Part of a small language model's weights.
Size: 8 layers, 8 heads of 32, MLP 1024 tanh GELU, vocabulary 4881.
Architecture: LayerNorm before each block, rotary positions, untied embeddings, attention and MLP in parallel.
Training: a variant of Muon for these matrices, 6846 steps.
Each number is 500 + 50 x the weight over its row's rms, rounded and kept within 0 to 999. Layers, rows and columns count from 0. Numbers have three digits each. The size before them is the row's rms in percent of the matrix's.

# down: layer 5 MLP down (transposed), 1024x256, rms 0.135, rows 60-106, columns 0-63
# up: layer 5 MLP up, 1024x256, rms 0.133, rows 61-106, columns 0-63
down60 101:509536605589396500452577488464449456571460497518465515460460547523553512429485494529479519455544550550494531590435562463499511492593470518460508508495540578515461470439528469537476651487463455
up61 102:524484601535469493521579586514444539495448538509483464503514559575482509608522539491484426361517496442493444547611520524497519495467500557578583412581595455458538426483483524491409467480486440
down61 109:498461543574581505526542538496611467464485496508532493527449393483558572515582566479479484484555346433446470483499506422521531515425592476504462421522516552508510465519524407562514553570426506
up62 101:468473457517531523568443525513464539552404456442583456510521478477486422420501467494474453518525533571475485406414462517433463437478445474516426516435538449515479561614439515465468469421540525
down62 097:484559430561426498487454429476584414517482540463534456429546508479521414479493427597539498519567498596439497527467508433525495580539440451517546395529561469547525513498522572477500498549577573
up63 105:529541477504547486510506486437622539424593606490504447502537492451545459531528453556482567434404475509499452518522557580512481585343516508544497561508492471412432539381466487412454537468501616
down63 102:515480483533542379553474415489521423511394551485448518532608462454481396603449499456512486517492484495431543484471409466529467510494491461455465511447465469506503510510492504506534556467506428
up64 095:599543496535515473469473510447583444495578403438522469456538553506502517544476462453491490518525574466524371494490626511454541526496553551498440596554484571497588514406455596417466499494538452
down64 085:492554512454542540441558453509396443507558455510416403497579567498506466503418450554490474561582576497424443458513511500505487616413521506416553524490458467545462530568446561459484514391497430
up65 103:466537513442520549488384493512520561541486497535601555545518553588471546599505499576491478458533516570506456543462491435458503491466583516452501465464493452530455564540405435473478503488405509
down65 099:518448494491486467417514581451426545525446438501579472603506513503524433556475558517440495460430494495508420436563412454495461388498490544518561450589501510417443486468452448520516541528365535
up66 102:466534397509438563368465434499530527492500417512542502446426562561452585605478511516511513528515511483505551586570469480449491486480468554445453510476432421526558478469595524419494540436481502
down66 107:498470562482489474466462582530529519604429541439506425516486478552527509519496458531477501494586458453404610471543456540524543456467524521525607386537497592520434521534525618530512520487503382
up67 100:504483561579444571487556451460592475446567495453475570458507496401542591574548587603477529447448430539469500527480539508470475586539530487553477503424498421462462502490587556513461497415545475
down67 105:544530504512509472485443599532488465517553510466529515429515423407593449505566587578548448478472491474645554470536447557476447555522581424483558483558465421503473463559436536502514523385518538
up68 095:447579550413471521525574465494540518554519553503483505476480615590454426392455454512521523466494419518431480484521574526451532459512528426424453493567521469523553500511494525523526513522426483
down68 092:536393589516495491479447547541429581530616525468533555525499499441491432542561484572443539538468487463570425486424515487464553523502625508431525610519469528523514430460446541418584490533540476
up69 107:508440468526561417577501567461500510477447451531555423477529453595407522522448508561456529565392489526554502488508480569569496456517489429518577520412479497508477541548485469427426502482517551
down69 110:491521494555536478560575501482455543547483490511529576434513526470457522474490555467524462546533493439512550444545464478473495357490492554451466445449478499463451449534538491524498441475537538
up70 100:405471517460337412496515490546577580567524523532493429539477498535437547579478513454479513540573438523438490536414534468507684412531488537400420548523407513500541542461544544526497506501475433
down70 103:560462553571575548470399483556481393633537461525448453633502414473557477560429479438418534452456438513494623573562460430561413432507599497503569503493472515499497507417548512520543652474484543
up71 101:458559434566519467483443518456438513441494463494445510602566596410534484530504516527516541488505404573526534493488494584465462548478473442428553482544538467526522520525532519519403551503630548
down71 107:512571514475580535449616498548497589539548487455466479528522494520502530509541487450455555495471468408489476410410550512449602443574450491520476496456550506520461437436567533535505490549452518
up72 094:479540486536580443446593529545591492555571483523545541468501438550543479564632578483502535466449515410517511486520499571447537463550548484559421493510547495570496502510492443446471463436552506
down72 093:479501471512553554488466525422451444497483526529443587564508476483555452465543512523520535419497463536456473553571531515522523623614479527505506490528569522626418506576439485505535591493537464
up73 100:476493478414596600592535448494514456617516588405502462472424571492503477423444448502489461462607532485558440459555554532514470517546470446362516550506531363518538472498491450443448511520455480
down73 104:396506474494519524452570423458491476656527539553531492559421460488554452482456511613499520508582541491526566520523478537446587456529522400527589489462550365447554499409404558496424516573460578
up74 099:535559508508578464481511501516556581417515501540542501572455628566503497506508541486483553497426485562430380574513552537452517518477575455450485458406429436562549488585562513603596537505481470
down74 106:516464492544515509542528497468480468480520464487515533451523894533480597474514522442523567517533540499477360513540558497496509561441530523455499509465489501532528455466540544724502526460489497
up75 102:529470502549423469568531361402482437537426449564489476568565558499518573541519484444460492597450517471393495386492437455471459437437560546563417552423568537489511604510478520478472456512560509
down75 105:494488481547582432544598494469465537448565558519551469535459527452491455548512599464478521421510524454355401462583469490447512550461495530527507602502438457475466685602530528471430547571545542
up76 107:542470583440469554429481524488567524468495461566457488540543578440466524560486428506375512472471535542476522403438430495518555495422559503536519457517484475525405539553495523533422457507457556
down76 109:546385418542403458515579475575467479447441542530448579598551509524394485475546505486543449525523519532500535531478541528548429524497588530503502458528481481388534477482404534499468527552621510
up77 101:429510529501548595496526415439547537523561437515570384545401473471505474484551562491531562378564511489485537392495512498511539464462591536510541444617441499580543535512491543412499402570501511
down77 098:500510508419410414526524435525472493439455479401531481484470522476578513570531500489531483500562473484516418532433504544528515494508553516561458588442478532534522505490407584570412549451523494
up78 093:434536436506455452445441529527467532426483468435506556513559552540476425481522495563456568614566444462533525498513474457477468505566542549616544445469454438464449496493549568440450498454437466
down78 097:557409596466429489407527526504528445430453369492547528629549441453439474528518493502577461520486487584602538456526486581437508489535443539498529542466457512425473507542433515439483492459568465
up79 090:530444506482464505502586486423533545532595546499439461495481537455490587442521488433464514523579589480575423577543566598414496434437520585522546480517512473426461455441457509516545468461474499
down79 082:483488497478552596530505533456492466441472502589576531434458657496435512484553556512510488489386512581451353390455576463539465517589505541484460561566599533483573443496422447608489480529555538
up80 102:477468457507606550484488513489578509535573475524550535617460543593531507574507421423467415495555580502438507574426421498552523516550507430532478465520526549354489475494483584435546431531513487
down80 105:448513498569515515454494459500507452467525528451540458405467445463511539562558470525422530520460512439447420402523453498489451425450491531542518440511595500514507544468508478461505525572505501
up81 103:528451387466475516460429425549497506501408391595438430540539435520506488545479471451527472464458413580533567545434480448488446453419612530602508488503509535587548532486555463450467562462588485
down81 104:529537514545459538449438478396509495506459484530536432490565411456490599530494547500488529511587527428487631424511517437505519537536551579553504535483441572484433516495494463493492460544523527
up82 101:424591600514452489455551455560522566555542468596442407566488572517502436421507455576502472464460548478446365456568554517538476492525556503492468495514522488480499487504470510493469564410449514
down82 100:474527579510510524568457444514472474542566466492458490573496782570550517513476532540506421527574522548448314509468529490608480520490549580483471476432426496477546434483552519594453517515507545
up83 103:461502541522524586536492457578527541405540478451500503582485570547461523518383451566545515508541544480561477546570521484532504544518464545525565484547487520413491536518533530525366529423427502
down83 107:445466526493509604570521523492449503466508432485499535509428580464484505524367517576467538533521466460425526463461514519479436557544508495521588541537494486533492480483438574476534450498427526
up84 095:493487453430424472526515507480419468569499457499445507480486402529462404399462468460493379454469579479497530502476477462553487545611543541491494538550497480517495542464515551483472519493449550
down84 104:437427477497516448530532468465400560583449486502496495524594428493502507482562478514464566558521448476478351447410500488465470437495515545496472612610524539467487464470580496474536423468616520
up85 100:386479479504459478634554453555490526578467444560561511572568472404436447504492504519511533516507527482438450573543529432465525461476557499450470424589536467496518534562406416565438547570589423
down85 103:437456475449487592506485551590554481551539465452537401472548454554527523481438449485513493447460404542614583464475501436539515541544568619700510510569568463446423483562425520516474378491554579
up86 107:470564421540605620480488524474393504461439517490529473609411483533458535497520459551547589449535530520535596456508432439439439473540551484477497450553574482511414607408536504523511461522451418
down86 103:482488495492437556511437504485576604380489495403419563537476534497434483439517534509570484461544507582559507487500517456516428515417599606489540489513613466483508541545569610538520459451554484
up87 110:566522484496461488486467445467553555549514529502529498470426576639520538523579505540505486426584512481551501510490487509398501479533525501417547509508611540446476535543520469552435525557386458
down87 111:493579408571453597451545464544541504526445478556582391447448552521580539494491532515516522448438521527476675432522546453484505483591572510507588552435563513430488461466533595530541503513521460
up88 094:530490520535446515497411515579541502405462475538488464513520462444451470438484489584456511518449498399512519537482523574487507466471587534494506515453467434557543527508422568555492537430490544
down88 094:442427468515524415408514550541499563471459472426445565445414546554486455575525490495509460498462494479445496419471536467557433477599500481544420516462470610540558445470499434468583528406516515
up89 091:497551540540522615630532553604495505485541516473529449554365462462493518473577581511395484507572496479517433467482479522537528461462486470388497466493434526407593585558527392492551489442503535
down89 091:462506444437422438504498490503537497588449484535485436387490574531452488517564474489572463481497575550429445564483555437521483506522531550503439561497507561435459414561459410387607559473533483
up90 098:512574444428582491597496399456403521487506462479455632472448512496510654477550605493465530453520488488473469527485440456465564522465433554567542518403563451620570541436508510469426557463484505
down90 097:547454434457526476364493482595530563523500583519530494484485449498617565451474542477513503495515538567421489451468561442364572477459529464512454481379587486477450477445578458487419521468401521
up91 096:550504553514519460491581497435520447480445500497519443536526412503573501500527475519521463440545467524602404497431509448450407501471470431497499501508530511541545534482453492524608527528510573
down91 090:466449456548519537413504526464431474549474533506495592630509456558557421567504502455536516485443437456446423424481476483498593421530522513501524540465553464557501480447430499545546597428532436
up92 101:475580552520544490526312564404425479492432452464438457550509545494455560592489536515467495519533491571509517503475542494489497474483495425453513449534494465473460466530581564476480432519452548
down92 105:551471452462455573545524519513402487492546511444395451515547515377565578409522552442609398491486601535458487488476540461524588500520527486463472556525431497366521501552485539546461513475446498
up93 100:433510554501443509477488442544475552585478524460498469456441459471538466483494458561532517499486517473532480591485486498458490605458534532460533503554398511548530506511500517498494529511520588
down93 105:484441421565489534402501501458523558579474483477448544578522542557485436422544475485532570542620505487488579521590517441485482463583541420413544552526489539502499473530563540493423557462483458
up94 105:518442477540496511494515486548547500425524523439545446567542572491434420506447488516581453417605498547598538484414519471557532457454478516457528486463487569508612559489501549451516505557562462
down94 109:519454417575485503579570521464584605537443520455531514556508468444409520483539535491525443520527475526493572648424425414479463511521534504435485498524598559497563563396595558509486566543541560
up95 101:457599531446518558497473437592463446505503424502502462516388519480484555540556505572408491519490376398538489533529560495556594435530591583540430488565589549438503522473512425539418468596533445
down95 101:431443502595522594414514555473591531512486494520529405446523486577387491600607528482436502503448498505551417534634479560447424454504492548497459568442468479495461466520509475506535520543511542
up96 099:546498470528651408505422385438447426515517487516550598476465450461467633446476460527567528533522476505499542480529473422570493495539505444477489554484534582509538467493574481480484448479413597
down96 102:437410363400458531476502503499545435555539594541645525527528488605525471537437580501546505447574396484484449501580457541485575515508491499491605444616468545445462463546544473446478605515475474
up97 104:594478510476527414504544565467523569555521452595530481505538519514515458454418519488518521412543557426478464447412509513531468536525573491464567457582519510583557581517576506454509406441473578
down97 096:511480459465548479521497523484511540522542491530514437544557482508418468594488489527465526536497450455475499463507551537573494669462484554489522432609461465530511556528524501448561435462491462
up98 101:445575530544443551496496580466606531502478474445468548474547526508561471502472454491491470542494436533539485528407469460432447411483603522539525447459519418572482557542506480489565457508611527
down98 099:510460503543552506505622464469474535501561410555573504503452479522537451522509478450432481493514520505566485523488528525455491416570494536598539459386494474548465548555534601495485469431443549
up99 103:614454432545595525585464525439495489455562516461560520445508445483498579378487548491497494561480502493523512487527439485571518468457439572557516566517476509519435516416423607523489558451514457
down99 101:432472543569431526516509649474550447517485445499514509512472478468627372538458388503503583446504447471452568453433479523588519483543533525472559456513530485497500490466594529507558515465451507
up100 108:452509401464518435542451560465509531526507471508549497598505475692506551460548568517390471464488449544503552492538376532465485480506511498562498481496475451561532538513452635459479488487462499
down100 110:528513406484516517565448541461513516452488475446436509481464438625483487504526429450453441445457501585543646500488545523553463489496503518552449415433527525492542530470492483575531611564463556
up101 105:474497555532507480605400402545551485458476510488529516420463572490479467453497582465496460462520500429446512492462383494408481509432488609435492382516447559478534534516474550424422543472515494
down101 099:486494480443542469522464556500537400535521538538439476555473576376445592426467462507444492524593494445508568534534461611533482491468485473472537435484531594592550533445582553483415435457490518
up102 101:545524507470626535513367439491565567389472452502500386520456457443448495524473517520406448418529589527454459531486523484504478430437458479571477580508476624559415529487481537522436456417527557
down102 101:432469545472506520418442557553498488422502489410522491539487494540489516340394548568488588439527540494498487553546580520465569530478528452426425557518489504561509477511591407583501592562518496
up103 101:399528552470472550566528543497517411508485557515539587365503504437562492400611460467520500448449474569512462525486523396495514418503440549532520546521491499439545526536511465456447534496581492
down103 101:458473539511515407577509503440547549567476422466415526503559585523534508475518457496503508516473475552463569473467486460548479465462472540514507452494439516496517592444452585516513481449531474
up104 103:473396479437509480502499520525485516494533548487533432463510500565503488457512519537417511523520548523522483425555518463449529534466546466496557523503452509468511502532534508470507498457455572
down104 104:389483487480550589563584511569536484544516475498527485465454492533493486506571484471550481462488430495496562543520455501489493449485595577518586451415395514494439493619546493595562444567471512
up105 103:473431567485498525541513519574534484549481549572475371530415440430533407488511490480458475528433423438485421546545515453486525530477579394543474531426445531476560498554591482458575571458452432
down105 097:490557439437510451564542550593527520469516418561521485409352465520438508534441506506517442524506446394495429494534581463504487498534500503470532548473546510455489531491476489544476505539476578
up106 100:526554521553563499460559459513458576458547593536429491477462500565495428495455470536547412543528500526594457435398483424525446550495494474490591501469534566495535477422393543474483588553459481
down106 099:520536456586473443514501553409534606428583471446488514473451422559526520474574457415622440560546531489447415428452500527533560475476483458490501544501497462556562510470475492547494507559522498